From a checkpoint of a small transformer trained on Wikipedia.
Architecture: LayerNorm before each block, learned positions, biases, tied embeddings, capped logits.
Training: 517M tokens, 1972 steps.
Each number is 128 + 32 x the weight over its row's rms, rounded and kept within 0 to 255. Layers, rows and columns count from 0. Numbers have three digits each. The size before them is the row's rms in percent of the matrix's.

# layer 3 MLP up, 1280x320, rms 0.103, rows 276-382, columns 0-63
096:160092102105147107198130120061112111112118091143109191081149172124131057079138049150072146110106133141131160170150146131148138144133136137115093085118080139090138154166135122110145153096109127
093:159140138118068113103110065106117135157141068131120129077090183092125153173145080154169109140121112097082144110119139126089151133106132082166152168155113191181110151131146101188124115126118056
093:060127127122134121112141171118118128091157143183131085142108098095126169128124108118112181147148090130141186156142110191170178142096087154157107114121139165105139131107070160103108126099227082
112:153144122133057105135138130126143203151155070115068135155146108137146158089121121127090114126109146214137160099138177125110084117037105093137126252131140098150168151111086092129090124131156135
093:140138197127124106122166142103129122137134121154131156160094106155120119090127145126120140136153113155119142118139077127105170107118151058214200095092141168160147143148058129182094100079176120
110:164149130056095148126100142175137107098092132094179091110093145093123114136141164142127053141153105129128130071163158154145126090111170122153092083089160141146081114161146168133139160142131121
085:115122097175111110070117170080072154195139142113169138143129113147218106159093092191095167129101156147111113101136143148111129082137172164130129106111132117081172154158152104122078195134114139
092:149113081146110150082151157170149160209144168134103116142084109120142156096137082164106090129127101116117071073154129084131111117113101076154101097156114102158098112201158099118085211193125197
088:166147133129188153102162148072137099144131103192125099136111078108111120099131097109117108166119167163177085134107142126140117144137161092101104112110121129148102098114131107120086067069173153
116:129161114135095129097139151112111089180131108125138135140137146139087132123179112201139146142142174072150164087155121138106099098195150148095131124119091128084131133135130117147139159056128179
105:112070170126082163198117111091146169163154104150129114126081206195118101147067129087166133107094156169150172149129134104121065178073122132145174108076135136082093135112085127133103185081135125
101:108126117178160154178121127098116116098115090091127147105191089138186111076078158184127093128112131197159155171135133080103179106100131168103092191090099154148120092102120074153134110109161117
101:090141180066104104112201124199164124115109153091102151118198128109163155116111138208105162176126115085162171072143191127155158131140118102096083095093096165106156163172080107145098156124111120
091:118147034128136138136146079201076102193110121106129165142123157176198142130145126111116121107162126146173143110107151146148077133137157176098086141115142151144177101126113152104127149127104104
099:193093113157154143142133127128080141094078102073057116122150121196195164103115117144136148121072146149124123069191177131129145139130156090154136124123092166101112110109134090113163094116110128
100:169159119142144164120194217096094156129100151114103171110123082109139174174115126150111092148115089121150187114154101152157155049156141079115119165116113179114078169120157091117189134124159171
097:127100129117117147141174131130160103139103124130152137157124140091148130179157079115149134065144118109127142087145132113183109142156100112143096152172144120143111143159131097116151139149136168
130:171117060101135152165161121106129147160141149149182119148166139102078174072133104134128094111129060106169100099089134155105164109071138091124124185146124082139117125128173099098129149103118177
111:162126151153141134096070151126119152095152147096093115113074181083141149108103129192143183111089053188120133111176091151120149103155118187166095149098132117148094103136159118105128140085142144
101:112145124188089104103055147099128134154127144123114150096116137053121119096130154152161138144116080139140104177132158133115117139160099120165141104124098117139152191106119139134087176103112135
086:088143049111113135139090168159122039182141122083113153132096106155164086100140125119139140078157153082127074111125089163063143101087161130159094158106140175145143123119166141088117100094077158
094:155165111115133176082142149082203148128175146119165131099107143161197141171169080140143160065138082087120143136132109133147114108097123156130116103086109116152057115137133151166133152106184098
087:136126149081111154147113146217110084174117127107138168143176119184125180101095111139185108112093152161173134172128080164153097097144143173110052116105120123132130098106164172130144121103147104
088:127091176098101088103106109136155093128106099093146121173145056107185092129128085168157114121155170140151146136067194064126157139159094114139109087119120123137128136132121129020136131078084110
085:114148106090080145093121130149123100129121061156117099158181149141153170157135134134176133112187084148126132106064095103120077085128162112077092183129050037127129157139157091133143089153157167
095:119111146132165115108134104133100137093189180085093144162139154146120201152175076138136132167109140165115170102077128081096106138066137121161131173096163097136108176100103164099138192109167127
089:104109136137134146152076176100120102170168167101140117119085159125136142145111144088149069136099149091070107117080173179141133088071171131107096116127142138165126113140079120114145096159143132
092:133118166122156139125122102136151198156104144126101173142152158126128145131111115063157130112110142139163156143102085103142100083102142140158137179129180181146128157128094116112121131138099130
091:112099157119121057134060141133096133139183149110131168076079111102102094164147097149166103169082154145208119116135096103131100137182066162102137139139180118128097076095107100122122167130116080
104:097148172151128140167150112197133116113189147130109098091109104124145076099151129145152154173146106147144106105088127091131144166070143139063140105108132088080216137139136198088107114097134111
090:160132117137117170128079121149112143189116155147199119154126094097152147114078114138154067152097194151148099176185169124055087143113170090079101115078148130149083124126132131115082176129121158
102:109198150121109181164116103042132130099135124176144143099159132120104160090116133180106132139106145134117182083167174120159099185107100107083129206081093145165148128114105181184124149106079105
093:160051124146087106117087116093089072129160179135103100146112176134165201184150120123131130157117154116094094130152108161115122157078149167144142095127140132115120163164151138063160157116098161
096:175084136119117147115071132152089118147162115075123036158099114155204146139136082103140064137136119161097198144096117179113125117116138101166143110139079076162086167215152149084132125122126098
105:060116115110151093115127136101132152205092059102136139134103111113121143148139073137106136124118126083113139134141075114161102106094095141127120152115173154089103128114142090106104150116130144
092:109209137076090095119119165111079139181157108097076139164105163156132131112105120090144143161080113208100170078101138072107081118130205135131123153146126140113117139184113171146117183098090109
086:125186209121128142102096131018189095081095112066166147085174083149143128094092133122123108149116139154104109138110135136154133180127081142106122173088159130142128126078101088116147147078085158
104:134136123126123116142131091211149146092129078159151164138141139118150139087106141102098100128104123117153130092085155165065124080152117206150134138158137110148129142139091110163044155162095136
099:138113111167118166136136130115104119039159120119095122114132073128165145118155120122148140088098122125095149131100087179115136139086132141161100093109097126144107115142137123131086191072153141
087:075129188103109159160195144185118121127143107129168107093076165154187212148071095126133165100130126141173128167128123178102116088110146081122079077096098098132108124147113137129128132091100082
099:123151191132168114081159060174148134137115128125105119116086172180158160151138144125075095127075120105111141135159133156144120128112123125126088124127167184133179166169107108079062157121104118
097:138118116098168155112115099091126070149116141132145102174151126111155124142226131093095131140137145146126089163131137191136204088138136162186100129120115163148088134089111177103124090075151190
099:197126137116124161140157108126103157130127114109132180150093103102125133153136143134172112176125112084166110139133095128127125080112132046174138135127123120169082147125132099058113113143112077
082:141151135140103118130128184095139138112153129182209114149085128159164172149149113107130103151107127074098073128138137112116120086108156119161110151089159130122109108175073205165162152129125088
099:139123106101111095160183150152166129110106083116110134188165131119118158115112095111146170149135178104100054144151093150108116093079100069112110167137091128163079148111087157144158120121110128
097:114092186169180085129059175076129112120105132098113166128113091163088139125135112073130136103107119148161092128110154100083154162098144110170149187177141132137125122087191136056166124150170140
109:080188135155083104147181147166126151097126113135163106161136140142157115094111164111164146137084158110145143090160162112076088124112110044100115147103142168123102150178121146123092109080198187
114:097105072089114174155146098166127114112161169150141079136107105111132104114117082097163168155158115130129146163173098152135128075093132099114110071112081161090111094106158125188144119110177106
102:051077119162074162122119116141055156145146131166091173062121106150121172123131121191192153080111150171132154067117162155113071117127142171165111128155113122108073183127134144182200155126163168
098:142192060146122109152101127167151065101058135093077143150085141097139161154096162119115170094103155073173145103101146134059117164180128186122151156106127136167089135228150128100101106115133125
101:077136188107122062038110078136158103170160125128095111086095116181136095134133072139125094089107061131120125043114152115080125129132119156148113137098131133136134133155118101039159188094106196
109:117113105140131106139093061126148101124112051128112099143136146163131068101190193132136184174141138125134123185078122064132149155172123140112085149088169184119119071098106079051115153124137097
104:195105184085142149104176128108095146172147167114154133136161156148166130160092115102147162146139090118099071182083112081172146191133146112170152117090138078131148123106120127140198170147212185
099:076092062140099150110156161115156128090055127177117137137132188083073206083127142143136114171090147088084095080096103058157162117134113130119138083108128117139183056114088066154143100149148143
084:127166144142127109109147156071097164084103038101141109095139096137128119147155084132125112118066121080180088087122164151140124160145150113151118180096123156157099133100109124091135115106163140
103:146117173122090109083170121044089103160101118129112119152137149097132110116124200111166155136137071141138099103137084150117150092149093132138152048109101167129147122116066187156114084069083115
110:141111128095115107103167127134122114136055112156104142196130080108104092174228095145133108094070149163129168155138100149082170179112150124125158155105091134145116142161146108149080089128116103
114:020101148122100121121123110194114106180166173116089127104164141146153086153173108144139165104084109130117128138124091171132086169124140167104167052143182133108169165137088129098164146087094088
093:135180155126157085103201043112110125077129145224144097080091096124156173158147112103087159140181096144129127124093172103142056144128104124121138142142182118143132132118121110126122123075137108
099:121121129038158177106080101096178077134159164165130209175105146134159148141081141128134134200130149110100183115120163121123120098164126176153129132120133156154087137144128124150147183131176140
105:146108131152122130127128151132087077184121064146180104098177154118125126150144164130134105138100073129141127138069160138191066126144092131115157119144091130082081179139117110086142177115113123
099:103161136143062096137138158132085144157134133140118155127158158133070160102158114150118155106134119149074154102155116191105148122145131118107132155070146158142114170118080153141174135088141123
104:079104111118114105119135127182127117089119136114121135084117180125108091087135131126113113088148140076181119121097152191140138113078149089172119099072124144111141106144175119117123119054140146
117:177162180123074133144090102132100142091131140085147147135062146107160167139113076150248156172095139127158129147052118170156150127182134144123142093104093114130173056088169082148163098180113124
102:122106116084136117184150129142145157166139150083160147149116139104090108151189109161068121147131112071132166100127102121110114141077155128125133149143055105107094101175175139131153132127126170
096:120104042164134118151148125142160063143236114105159134129075035114118147115167149141154098073128143196090175111181168150053121105088130098178100119134111090096071123104111163175211166121158112
092:141152122113104110160123164171132142058187129074102131057196155133157144108160078051122130144106098160125057154106086224177122090097111062190118114131124123136093104094094138079102107102140179
104:150165107071102104155170048143094135120099122111097136187106180107160194098095132080105092129093091113225134095153118087115132109164097160150100210105135139175087124120090152141103164137198154
094:121110158106085092137130068127147110138099096161037131149148095158087091126122101089128134130125057161119126124176102123157090145121151099106114178073124180099128093122172159086127130070149075
141:191096172123150114092128131171128145089144124136120053136143186098218120137159144098077119142184038095133153149145154170174122097129076121161090155113127224129106097088160109116163184088141161
105:137134110153150069185149114081139123081098118134151171142125144133186085178139169063165164153134059117150110134112118099118078164175182125129134111156096098121096156114154104110145085134140210
098:156168105126151118130169114158117113129161146070149093124137118103159108138192173109122154153130142137149092154122145151140120170167182110100185100106084177184120168083078181170129126175141126
098:113120137137119106147150106175106135156126095084130081101139128163202190128121160149117123115137040168094115128140182107137102117104130114132080117103164101142174126135089159157110199131113055
096:131139116057000127156086150140160194092079156163098133155162163107112107117100115125168172151105102129081151126167131149147076121177110078200090141127150142161089118140131133152117132097073133
100:135202120167134137171105172196156085133177096108142129126097146181130139122117161082077082126098143069127139103160081157075041142084149093124071093128122108117184092101158111135118158173101137
102:059109158049074140095122109128137143094226134129108127101153143124149121140137117137092147115109030156141110137110097121159103136131143119131161138106088172122116076186083138115089129104096091
092:108171112055079088115147169143169124152169103158117110129141171114109166089120123146068136156126162190149121138076107125094107128106124179128106110165113106178071139142154112112130132102110155
094:156238153177087132137097111091140095130149146121127090140104117151078115135165058189096095148132216174161167179085107112109090138056171124143128128076159107152141059132146130107172156115088094
104:113139111117159062090119130100118064147145116163132111145087145101161114150151118156162154119092055140137128161089092128172108126139135090175124156132137167157105097148128137153122149120151094
097:129108095120103176185149156096152145175140097155151171160128165091153111120138111147165142153107076158114162142128109125128102130140117101162133167140122132148135107115164112070092177127218094
103:112160125122150135156140109128136113105107180111153104132142118147154109149081059159151116159143095129147179131107106156158099100116175147042139118213119123098035040190144128125125122119120151
091:117098125099120189186180079092151108136107190144136115122186135081192107177099088184180084117152107163164138108185156132090134154086154112166131127107143088149113111122175163146093090122132088
092:115115139108118094206120059118138183108140137110132056187178175174108151114121143142082161134096147125074148060145178148071142095072093160170161100112110107178114176104154171074091118124120150
097:137132166126169080147147098162146164095087123151086146104188158121180085129110125138135173111104122189119164119158128111122118161144156203108140172060073138124115143113126075081156115088148220
089:149163106105136126116123095135106168137153128096108158085112082140153128126163158127184166153088113130150168150109212103108141115117125118193099120114057112115167027110111144156101095132151128
101:088049101111137140171168156149098127086168154147142094108149123151175101155215119072127122144135132085125122093104145160141132113084143144115084158164193169104102070117121114193121097096095132
084:055115127134120124193136129084120115067087146125131127184145128160153081172175111158138130114135153096157106115166145150099176117170119085112078110171065112155102147147122109132138030121079118
095:110126097180097063156180118136139117147148089118167132116106040148208056101092131173186169113171135106131126078123085123145138095083121133119074173103154115135136071107113103103110124149141169
108:077139084093112105125120098104132146084096135113099105119094119133132119090088106103085119141115131135092155132127113098149205097096109121133147139108190169133149161100086138164142108103164096
105:122099111100148116151052120135091119171181138070080138155161123111133140157139104111182097146060179158107156124121108147106106097083114156149074110120150144137095140171082072100157141115195170
094:120158146163098108097067171135103136128092126143157119144106153163108205085152148118121160130060106149112123178090089086078077155133102149135098102127149129088136145147156115119148169121109132
091:099097147134195105095089145084109043144102121173142111114073161087118093140148093206139154111051183141135132115145166079097149166110126122117118141085120161103113104122195117139152132090160159
108:105113092133136127131151129159074129161099127098092147106089090071138081115130162110121156172160102156065167117136058124129100158145076134071124096117141170068056166134148107140129145125104131
096:131145113162102130077141160182152134110153159156199072104109155132116118116127069114159100076204119138103158138089125188093092084103116160149166123103113180149133079159183158151144103103108118
090:097147153161110138122093135079113137179117082103098141105142087131190134183097105154146148119114132085063115164186146137129108077148116173079089172167129157149099123105138125182091153082083154
100:143174095134103117182120127135114137120021133140122105106178129078066150088182134138161144112052090106135174139137125177152119143119156118115170099109117152222162128074146102131158119163132100
104:092135130143078140071115129116212045130134151100135145088130130082117157156106134098123137136177067086170162154092085109113110105153146072149160144110079154076115109139125108148144107080108144
101:108163111148154103157057104095142112141131087161090167118159188073155107142158170070114118112071086241176122146088152122109055179157139136075072140067091134123133068122123170173127063102068129
099:173125148115128122112117062131159069179136080104112130101161102142109059113110117179155108123134177148083115137115148146122168083091157149170111169192120134131164071106176158103167151198086134
104:139129085046115148130110109140124145144104121118140084126151161117172142104158098158107096137145090098136117020164156168149182134142091135118138132081187114139120122099170127050065165146115070
100:138144103081150136184141090138080162147094113146071152182117127127165120095169143143125148137087142100141105109141158148116115144137120118159049075157145113079161162106113170146102160153199092
110:072178122113088056154080088125131127135132155080101151152115141090126151121111109209140112189059195074170093168122176063165088133146126166094060111111114146152134128111090133126063149131115162
097:151135133103131170149136144116059115134089099094073169098145151143146152178154122124169115068036064158080137105120147122131126122185123208097173147110087171173074130124082130115130148125120133
094:123131154014126137125137187118089149095128077098151091159133142223086111129110103131173189132159099089125166127134152115097145156056169143125151175092134209131079166107153138147167089158064123
099:149130165125145099183151158102137119189122070110079127132127117136126157165114129162118158128088120099146159135140090101133136143176172150139119077083186111183100084129174145132125127138092164
103:142125150113100177124091134146161120125135094143089128098135140122102147106139118131137139129165101124109114136121148115167119167115118155123103068120169114161110209127141159131135132054157151
106:091116141183159130104116110148123146230126122063132137106134095089118163156120092143182085147187094168147098117083175117138174120122145127141062136168150107080165152110125162171128139133106122
# layer 3 MLP down (transposed), 1280x320, rms 0.0883, rows 276-382, columns 0-63
101:138147087151098150105077120082113128218161097161179112104126075131144109141136174140209076108081085175193176105098088130153155076129103211113146124141184109142122117133128144055118123126144127
105:125158182121140161119140119109120116080182109090122153129106117140104129165126138135125149122171159102132155037151131117143104082132111080186094146106099144170146110119096105152153152153096101
098:174173143142153153124139131146149193156084119114066137116090212104181164173161144146180090136079153130112078110124097150119108167138145112135139134116128145129124126082121168121178158118182120
097:135099152126099116128112128146118121172157112164084059136114078077124105138125139119114060081135176141188101111136185114151141124155148074126166156174147132116131123194187108160152082144138103
096:134111118066110149106119091144150094144113123130151087139090091062061172136079086135121138100166135128160092152097182072171175126142131147127134124139098160059135146166136098092152142107129130
097:159076149188142142137122175140136077079150104128105104153125123148133139169140113139155140105152117110125171178105136153150175127158124121162070139127048200085121212106106076139086134149109157
092:192159151113115121109108138110135112202126100132102095149131166100086090183151122141116180119159150074203129154100072097110118102239154082148149145098091130144151154160157191093121161141130163
094:127122073160130147121156125120140139083132154150136133153152108095079119167065182086085128150136129147079132186147154174126195140150139105088121094108106122215109125137175088156143153099111108
084:128075145128127154161142065125172178114169143143132145143099162191119113142082156163117128103168108091092151141158193151088153129111147106165132151082126106117141164137177162145111124159110051
115:144114120107194130107091104117088133089135139153171142144096097169144130061184211186100127119120196150132097157100183143138124087120152159137114146136112180064139105147124169180088096109127072
113:137138140175112119154154166087094167138146179099148138098154098129150136081094093168167102138131110115124097104157106128080122102112000130170132170066176151095092107090151137089130140152116109
097:087163134104105108115105136128105135193122100183124136149097136190125131134132128047112150127144096136147111096063171115100095145137182118140155111145184128128133108127138162112148136116063101
095:178170129143144171132147157107125125180129167188143067111148103087083067127153124084131127080089152151120089111136102090045138189127087149114053128158133129155161139137148194137193088118100153
091:168151097156164101102106132171188108135119071098126130157204181172100072101166115150146098217136148122102118162100096067166081152186129112153114153102107100067175165161086145116135166131159155
096:146127125097155123103123125155132119138136117105105117119112131132142143148189119154112134080096100147172143128140096147127075123114125073138140119105159140136110125115082134119095037136195153
103:087156112106148111141106135205170193139112126146123122129098054130124141147129081123187124119098138132088145139111108157091077129088210180158113077132115088169083086126114146147101122119154141
096:152156151177111173081066112100152185137092141108129148098106138137117125068137150128113091120147109171160140134162084178105144142117100152149175128129103106188179104148110151144085105148152127
110:147090157103100102076075175126138097126115140138108184164119107178174154189131118080155073159164115129192132130094154125155144119165151144198128113160238150114094067104097156061138140127123041
111:050087147162247092092143154118160133033167192164153126102150111141098148160128086126147198194119173148159142134154115103166090120180144130111127114132124152179114101142037120150128081080087149
098:129166135096164147140103096177168082118136138154113139128099161124095054133164089068167083167142128157155078133171098081141122193137115122073113217159169161174139099036127120112092164159092129
099:148148130081160125168127140111175136141157137133141159172137151084146126167082090145130143160122182113139109134094164126105152097088146127162102172129159104164118140096099137141155135106180125
100:141132136131124124189164194154147122187105157124167127160157160132125078155184163096131119074119155101141135080125121144128159104095128089128113159130158127133139157105124129103144105124120114
096:154077145148163182139156158071130114101114112110103146111109106123181121126186118126077139080122066120114175122157137071156186096123120099118136105163131164113153117188103151098059149126119191
091:145153126105136141173158172146194128141153129210045119164155248114100130111116161105143117081128135076091069150155154153152164193091111175128110115086130166114142126118103102168082091159160120
096:076166083087158163149091113099102136060078114162170139152102147111115126087152126096170076153153052128169155156082150135151051127126104071136158110169121138108096123150166193133148180148143118
094:107091118160135081199103152188097144195090124098121108178173100103107135130129083138154087135109079140095106070137131108131122097169138117182156109096080146167150115121136139122117137223101161
090:156079073190136122062147124131090162082150139154120153147100130154146133103123169123137155128127156206188137092099149122091122137148121124140151086110102138125169113181106092151124151129187159
104:125167139125134129173169115163130198109132197107144131141172145143139121094141186187146162133138110099118095141116130201116177152070136135077134119090160153070157113109109144148162108139190122
093:115161068105172140143168143142129098125163074142128158110180096199202143112110132108128161085107137171100198109124139125142109150125133147155051156094162097105155182116119117112141135111117195
105:092122108134141131118163144107076091092071117103111138161120048186123164134131133110128121087128161220155140107139169138139115141182187138131136138132152095068120099085113101124125136109144154
092:188125109087161134121102100138147093121149190066141125120133184133142142111107044145148190103102104105159160122136130163094121176111126130203133109095134144144050191108123076151106161116084115
102:198127043204101132128130125158175154146140139119163125137151189112109171158142112124089148132106118177119122097132168130104117078079093173107129140101115122138105124100117110186185118145163167
100:181155113157115087126114140084087165080132121133180151115086129137158081120182115063151113122102153153153116153063112152110083088142187086215163117143130148148097162163120128112153120123113151
105:128132129147152095112131139135079152069090167122187182174176142127186093125055141089084120104122145096127137098131108154150103083118139143221114081165123189119145112065137144098118151132098086
095:160128110115157186125104133125111058037116148135135141090120115114107111100100172121125126166107138159154157092193148135099122157150116079118114064152083163104124109134121059182198153075165159
103:164150140194119093092152146127164175116116078132104111140098117115167237099145131160116115101147164125125079175170141129087162065081125119138091118107135119134089125093107139143136132131147092
099:141113094099154119183100103152152133128115157160105145181118129180131105132208106049110133161062151173166071169096127119148111138098175178101105175128159141169149133080106128112189122073167178
094:130138177104161115159199137122084128135156151208110118116158140090109098077152134121152152146122098127111104114224098142184199122099123123168145083148098162146198165144121131093114062124179087
098:088123126117147165156109118118163132085076116177146154113116113125084062120121159085180169091110157128194180134106092139201130106147070166154154126173081130031148070121099131138160098125089110
096:128068098162118133160153147129061164108120149148111181077127144102102106084139116066149146098045135158180126155135053131096066141130124135177135067158095191168128115169163126138157093100092143
107:120099089099150136059058140128045103101115130040096157175108124133025124137084060126128116132136091152168103152108110106130157154103105117147169089142110120117106134147120110147138136130118086
097:123162120128086107100167168136149156070156106076140149107139150121129112142140126167136109097133133138114134115092136137106042048067138098128153154153172074103120106129106174087132190192130111
096:047093101138102138129085108123163112056148137091132108107124091143101117149171108119146158082139138092090142151103092184110101095141118116074126142117161089079106087136097089107140074147135137
095:119111195119008089118144104143127176114066094162099103147150120230108110132142105114135090149128116110069162135095186133137163106120121228143142135085089133122126112150098153138160131113087111
098:112143148074182112098118145128059123159156136139148177114146140110068140148197238105161064151110122120064142182114167131102093083174081130110144149124189093123103094120120130165193160221082166
097:101124099145190076146113131193144146192135103143160129108167178076126134162140113170084152126100173104129139094145142094101128117168079151100149115114115124133139084146101159158118170076168124
111:161114125129137161070155127156176110169140117107118082125135168104196146140146118122189116145114104107131139158119094150185107093219151157126111132160132131101156108134120110126154131127119119
111:134128164102131197132124163130107156059153144140142170102115112110091106121162128133133141146129207131126148194096126105128170170137113146108198111099122092171212159120169091132120088093101090
097:136112104146075170100102108133152163192130074115145146112106116111143114128153148153111080170120067132127120128130214162093139128159107093091120100110126133113116134160159193079084113178098140
098:105036108136123157100116104092126151093106144161168111094159139132102136120115136115123089202130137147136053133141159153153122140195061128087094151216062220097119105108057103117118094158136143
098:152169119109109181238147132158080138088127148133095125096127062075115105118157078118145186142143198116155200145159127123115174095094178162097138116099119110158090123104139091111149074148180187
103:119082152140099147089134123204166138085143165138171110162182126167190147176152161041165143185168150126138083163145149154134181096021107099110150173133098164114078147163092148088196108193146140
103:135090115104156196168145159074114123106081175154163090169149165133185115173123048117080110154183165223120112124140152123117066127140132120169151175128111105138114134169146058131119113119145127
097:121097147116077071221128133134065120099081148047153092124151083102150100182087111109165169133127135128167073177138100107097065196209102169111121134133127124125113139174161090106104088153140096
091:119119108028140137136127110150151110134160181160166155171103136126112170115130160066119068148191057144134105107133125119093131079138179166071140141147118141072200114133108106066176132143058149
114:136169143180138203065152081162121082078121109179158077181177170135113156151149130053126072175082098127129133107158133121139153082132049117122110087131094178147135159142099147091098167193113171
107:152123092192066108145161145113133187188178145148127124147078086150122128056128131086134116149158101115110135087129163123106109129113116119097107228141127124125106140105093099125063191103128105
101:125125135129123202108088141147165158097102093085167164185112117095153131188121196087107124103091078123140123178146119140089121101138101102104128115097109123122121096104118172085148157136120118
090:090078189125151152166070137121072090132082159126107105131181192108089101174167073142090167152085166122120093123139128108137135172145122078082176166189125097180104138103051133109151108172142110
099:126160126123093140125113138078118123161126170131134067147091110145111191097133083109141126054195137149126085149133141090118128139175184085133161111146091148129130142136123144126186161186115101
105:151154135187127112086145077126147123119141159120162086081071133145085037167148186120106185080096096148105090106066125137117139094104148075090146155128141094145157161098165193100105123116149155
095:110154192108090065121164169144195093066150145147150122159151096163094135135077143086125106110086163182146138159181111156116086104095097168055121093108135155154134118139106119119123126161144135
100:140144081112089110115118133103136079171125126099110163109065141082105156116102129160100147159160106089070069110119160154136109143217171096139157105076188089100105072106102171150128095164149092
111:122140131100077162033130104095122112111124128000124110156132146110106105139096086154126123177165133101102103104092196143093137150162125169102111120139104083148132157150103141133113129106081114
105:142074138103130099101100108124126109187172145090133141130125129139149164139124173109178083184162132187096164119106197116166097109089131118154194143179137160150183135103143126107092161182101125
099:036176146092110166127149066112152119146073149169103108080129123155073118172156123151092099153212125085098082104121138087171145084149160119170153072146133109179151100121127110194102104130110086
093:185162111108081107172124100161124113120163092126129160123066084133149221149159168167107121091111094126163133115111127143109097078105148125139110175106065139074073139115138166092108117123147157
096:091154148211112094118119110085081153142156187109098149111206118139086125143141081119132144109136134081198121134106122112135078057114140145096110063135112125121115140197135070118142104114119159
093:116166147138129172150110143185157173087065182108176144076137155066162141167157122168127122124107158114127114083133159085183166184126106142165117134110140072159158154094083128071185125144097125
102:114142127139143109103179120120061129090122122134127134143089122139147106070127161090171094093118219209165104165130186145091156172114146109169121172105194138118162142144127070175126074149146100
098:106158146125128108179125121145123135153190163122145201114159074115128178106085167119112169125165108112037111114147051078081162126083149069124083104107154101107117058125145179097092132135154150
093:153175124127177145103094118146112176064114097144130113120172117118093105186132133129091131121079120050157105141085148140127120145087115173088193130152178149128114137192155155133141092092154047
093:121181156138109126145080146102114106112119126156171125131111055122083120117177101080061111147075112089156154125043112101102163162156160098145130147186110188130090141124142160107104162175117119
091:120112145207176112119111101143094113139187134134188077114060114123170171138096107126127115116138120146220085158140145057119156121109125098070112132089099160179127148123108171158114119141090119
100:120124146162127128161097119055065133128101159127169117097070125149108119118122140146168093160084181164140114145199145172096124144136150154046118153179137121070153116139095100119145090111194080
097:107146179100145122141105148168171047188176145100170122104145081147108144143115177187129086157162154049134117095182102110069178091108120121112162104105116102192150142090108104158141114126177067
100:109095109096117080097128102140097166112127073102110145040136114177164089106142084149141094100196150128072159084180153095116079126052122127115151102172162133154109103123130151094132133110143113
099:174101066130113156106161175142116065141104134158165182097169125083151142179078136159118172110121093111144132052139072111131162101152094158107157138118051133104053089151154122150084159110196115
098:153088177143132115128132035131104152045073137085160181142099134133103183152145214114092161127118136154116116126091174112134134137150103149089130181163077172104156133157135091136147129121108130
105:041135131153109156145062148144119163170099103129187109120176090132135129067131140157171144180109187062145105152105104112142197180101123075116139113151135135124102109074106136158164077164174070
113:136132150162124161113126108082162126161171106170153157094128081075097088108111108148116176085096105141122115119124127150125101139186144118069112144118112148157160157125149118156170153087162099
095:115126116115142134141073143113152145161146174116145217109084131082045126144110089136083175121108139136120131204097115149093098161102138097071151160145142098176116127131169114122146130104104136
103:132153120105160133113147138092137117131128131156134161107165136095115135074089192164136092180109127099155091182128176135156126180140127152109129131094109104125189147107110129133114122113125167
100:146169132172118129119091130131176113156199186099127115135097093154133067166109143091136136129149141058117196053117077160096143106115135105208094135152146110186139123124159180152117105081131094
091:105077108137152107179036129132174036114156107158122154107099132105121122188100089111128094084069151133147094163136103124146130193125173205059097118137119164097113157128095107101127187151150151
097:078090082171158096080147111189125075082099125143127078107165117135201195110106199156138138185096154176122174185202138126196138149096107084120126171151150178136130179109125095137100088102150124
105:161181133112159135172120071162105111137083061166102123087130129130099107127204064103169134157120106148163109118114148160193173115063143145145146183125114117161121162091099119114095108141089186
092:116163177146162107083140160124165095055103126179150109160092128089093147112112143117158126160110224103133129125159117146149144157142096094120113068127100122126112134158171144154097131078150100
101:150118171092073175120115118048184106146115096141134086128161151113092067123220103136151131065089084163130134141110100032153099158094065116117089142092081131107166168146137101128147081101106165
102:116095162138083093157092135080114194082121107131150132157112136124163129104170112076134127131117095187180109104114101161143132190088099131127100150163148146165122151114128136074043090157123072
099:129147163155144126129125109131141123099153138166116131143131183128102118109109163094094115127144147077147101172127076127147127079136141085111134103143094132098143111149119131119159103183077153
096:136157146133151094111160144147129135070125105118128131177169145148145085112144136147162134143161185144045132197114141099158144066093119138129080166095152187077173161137120122174166162157101151
098:117126124097103073093153130108131091149199148176089089110070122152150186095143101125151080111075123150166088123142159121107158103101160161205119133104082038210146104107119136098139099152116135
106:106110078126154116161145129132146109151139142129155117157110140125101115140084123132089173157111109128038144167076117151119069109099098140153083108152109185134093082098124060150097129149172115
093:182125115149092136180128112170107146115093166095091117121133153108164122054095135120123134173055145166165083089140083153128136102120154083127118107162122142113106152121141096176146092147160088
095:133133156104154061099185105126147128131111152133096138184134129228163149154130133139080050141152115159166115151109128129171086114155143137062135181133101144124101123150104126094086136083131166
103:135094160210124100146124123095126155131071200135119179175097123128101118105144143173149087127095137137126117148118134055147113139139155120129126097158140110141086149128169158165139066090185170
094:145131069106129188097159110153075144116123161091133145140166116192132120150122131136110051083125121099129124156146152163181201094126134200142142181134191108128126175123153089123066136151156082
095:145219115121160158118130158142110118064135116142177248118135122116106117113105186091150155122100114100113153106122157157133132119145052126140120140143138107148105101123120047141125125123108169
111:083159126088127077058130117163111110159191140086123138141140144134136088123128061170157121125160148154168102155157138146119108120128134140147124116128070106147179160107102161138114111152097107
092:142173090161132134114122135153194155109132069098155153133125081102141122064099094134082141129124098086130102137098135140165152115106108102131113136113132132196114124170105103117139122181102173
094:169173181136130124091135162109105117176163192086218143129150130082114156102161144075097104092124099104172117185135124095143162162116137095144174133143140159165184110119130122168147110116203117
101:091151126183116082116132098125142187175099120097128060107105040147134145123127143155120128072195115135165143119144146098107092117077135143139132062095135111118129096083112187093142102096125176
094:098125138121163146138035080170145131107132159160128115106192155113135075088085102165177128126139156117104031110125111145140129063187148124155095131101103140137115120148070125088044173117074114
108:090144143165136064115169097163201139136103115126102114100121100156154214136152111147171105087099154168145159142073151116099184192139166175151165119142125090090044157128136149116090126076108142
098:136112128171175097110143126105161110090149106109128190129132140124147132146102113065106108202126169121119155173155077126070122133118093142146188164173137135125168132161132095089110149143090128
101:169166108127134153144131099117172148121182192106182086127094163109123140102150111118133169120087108172165170111158101104107066154159112139127141148160166177072138167076142175139116100133109112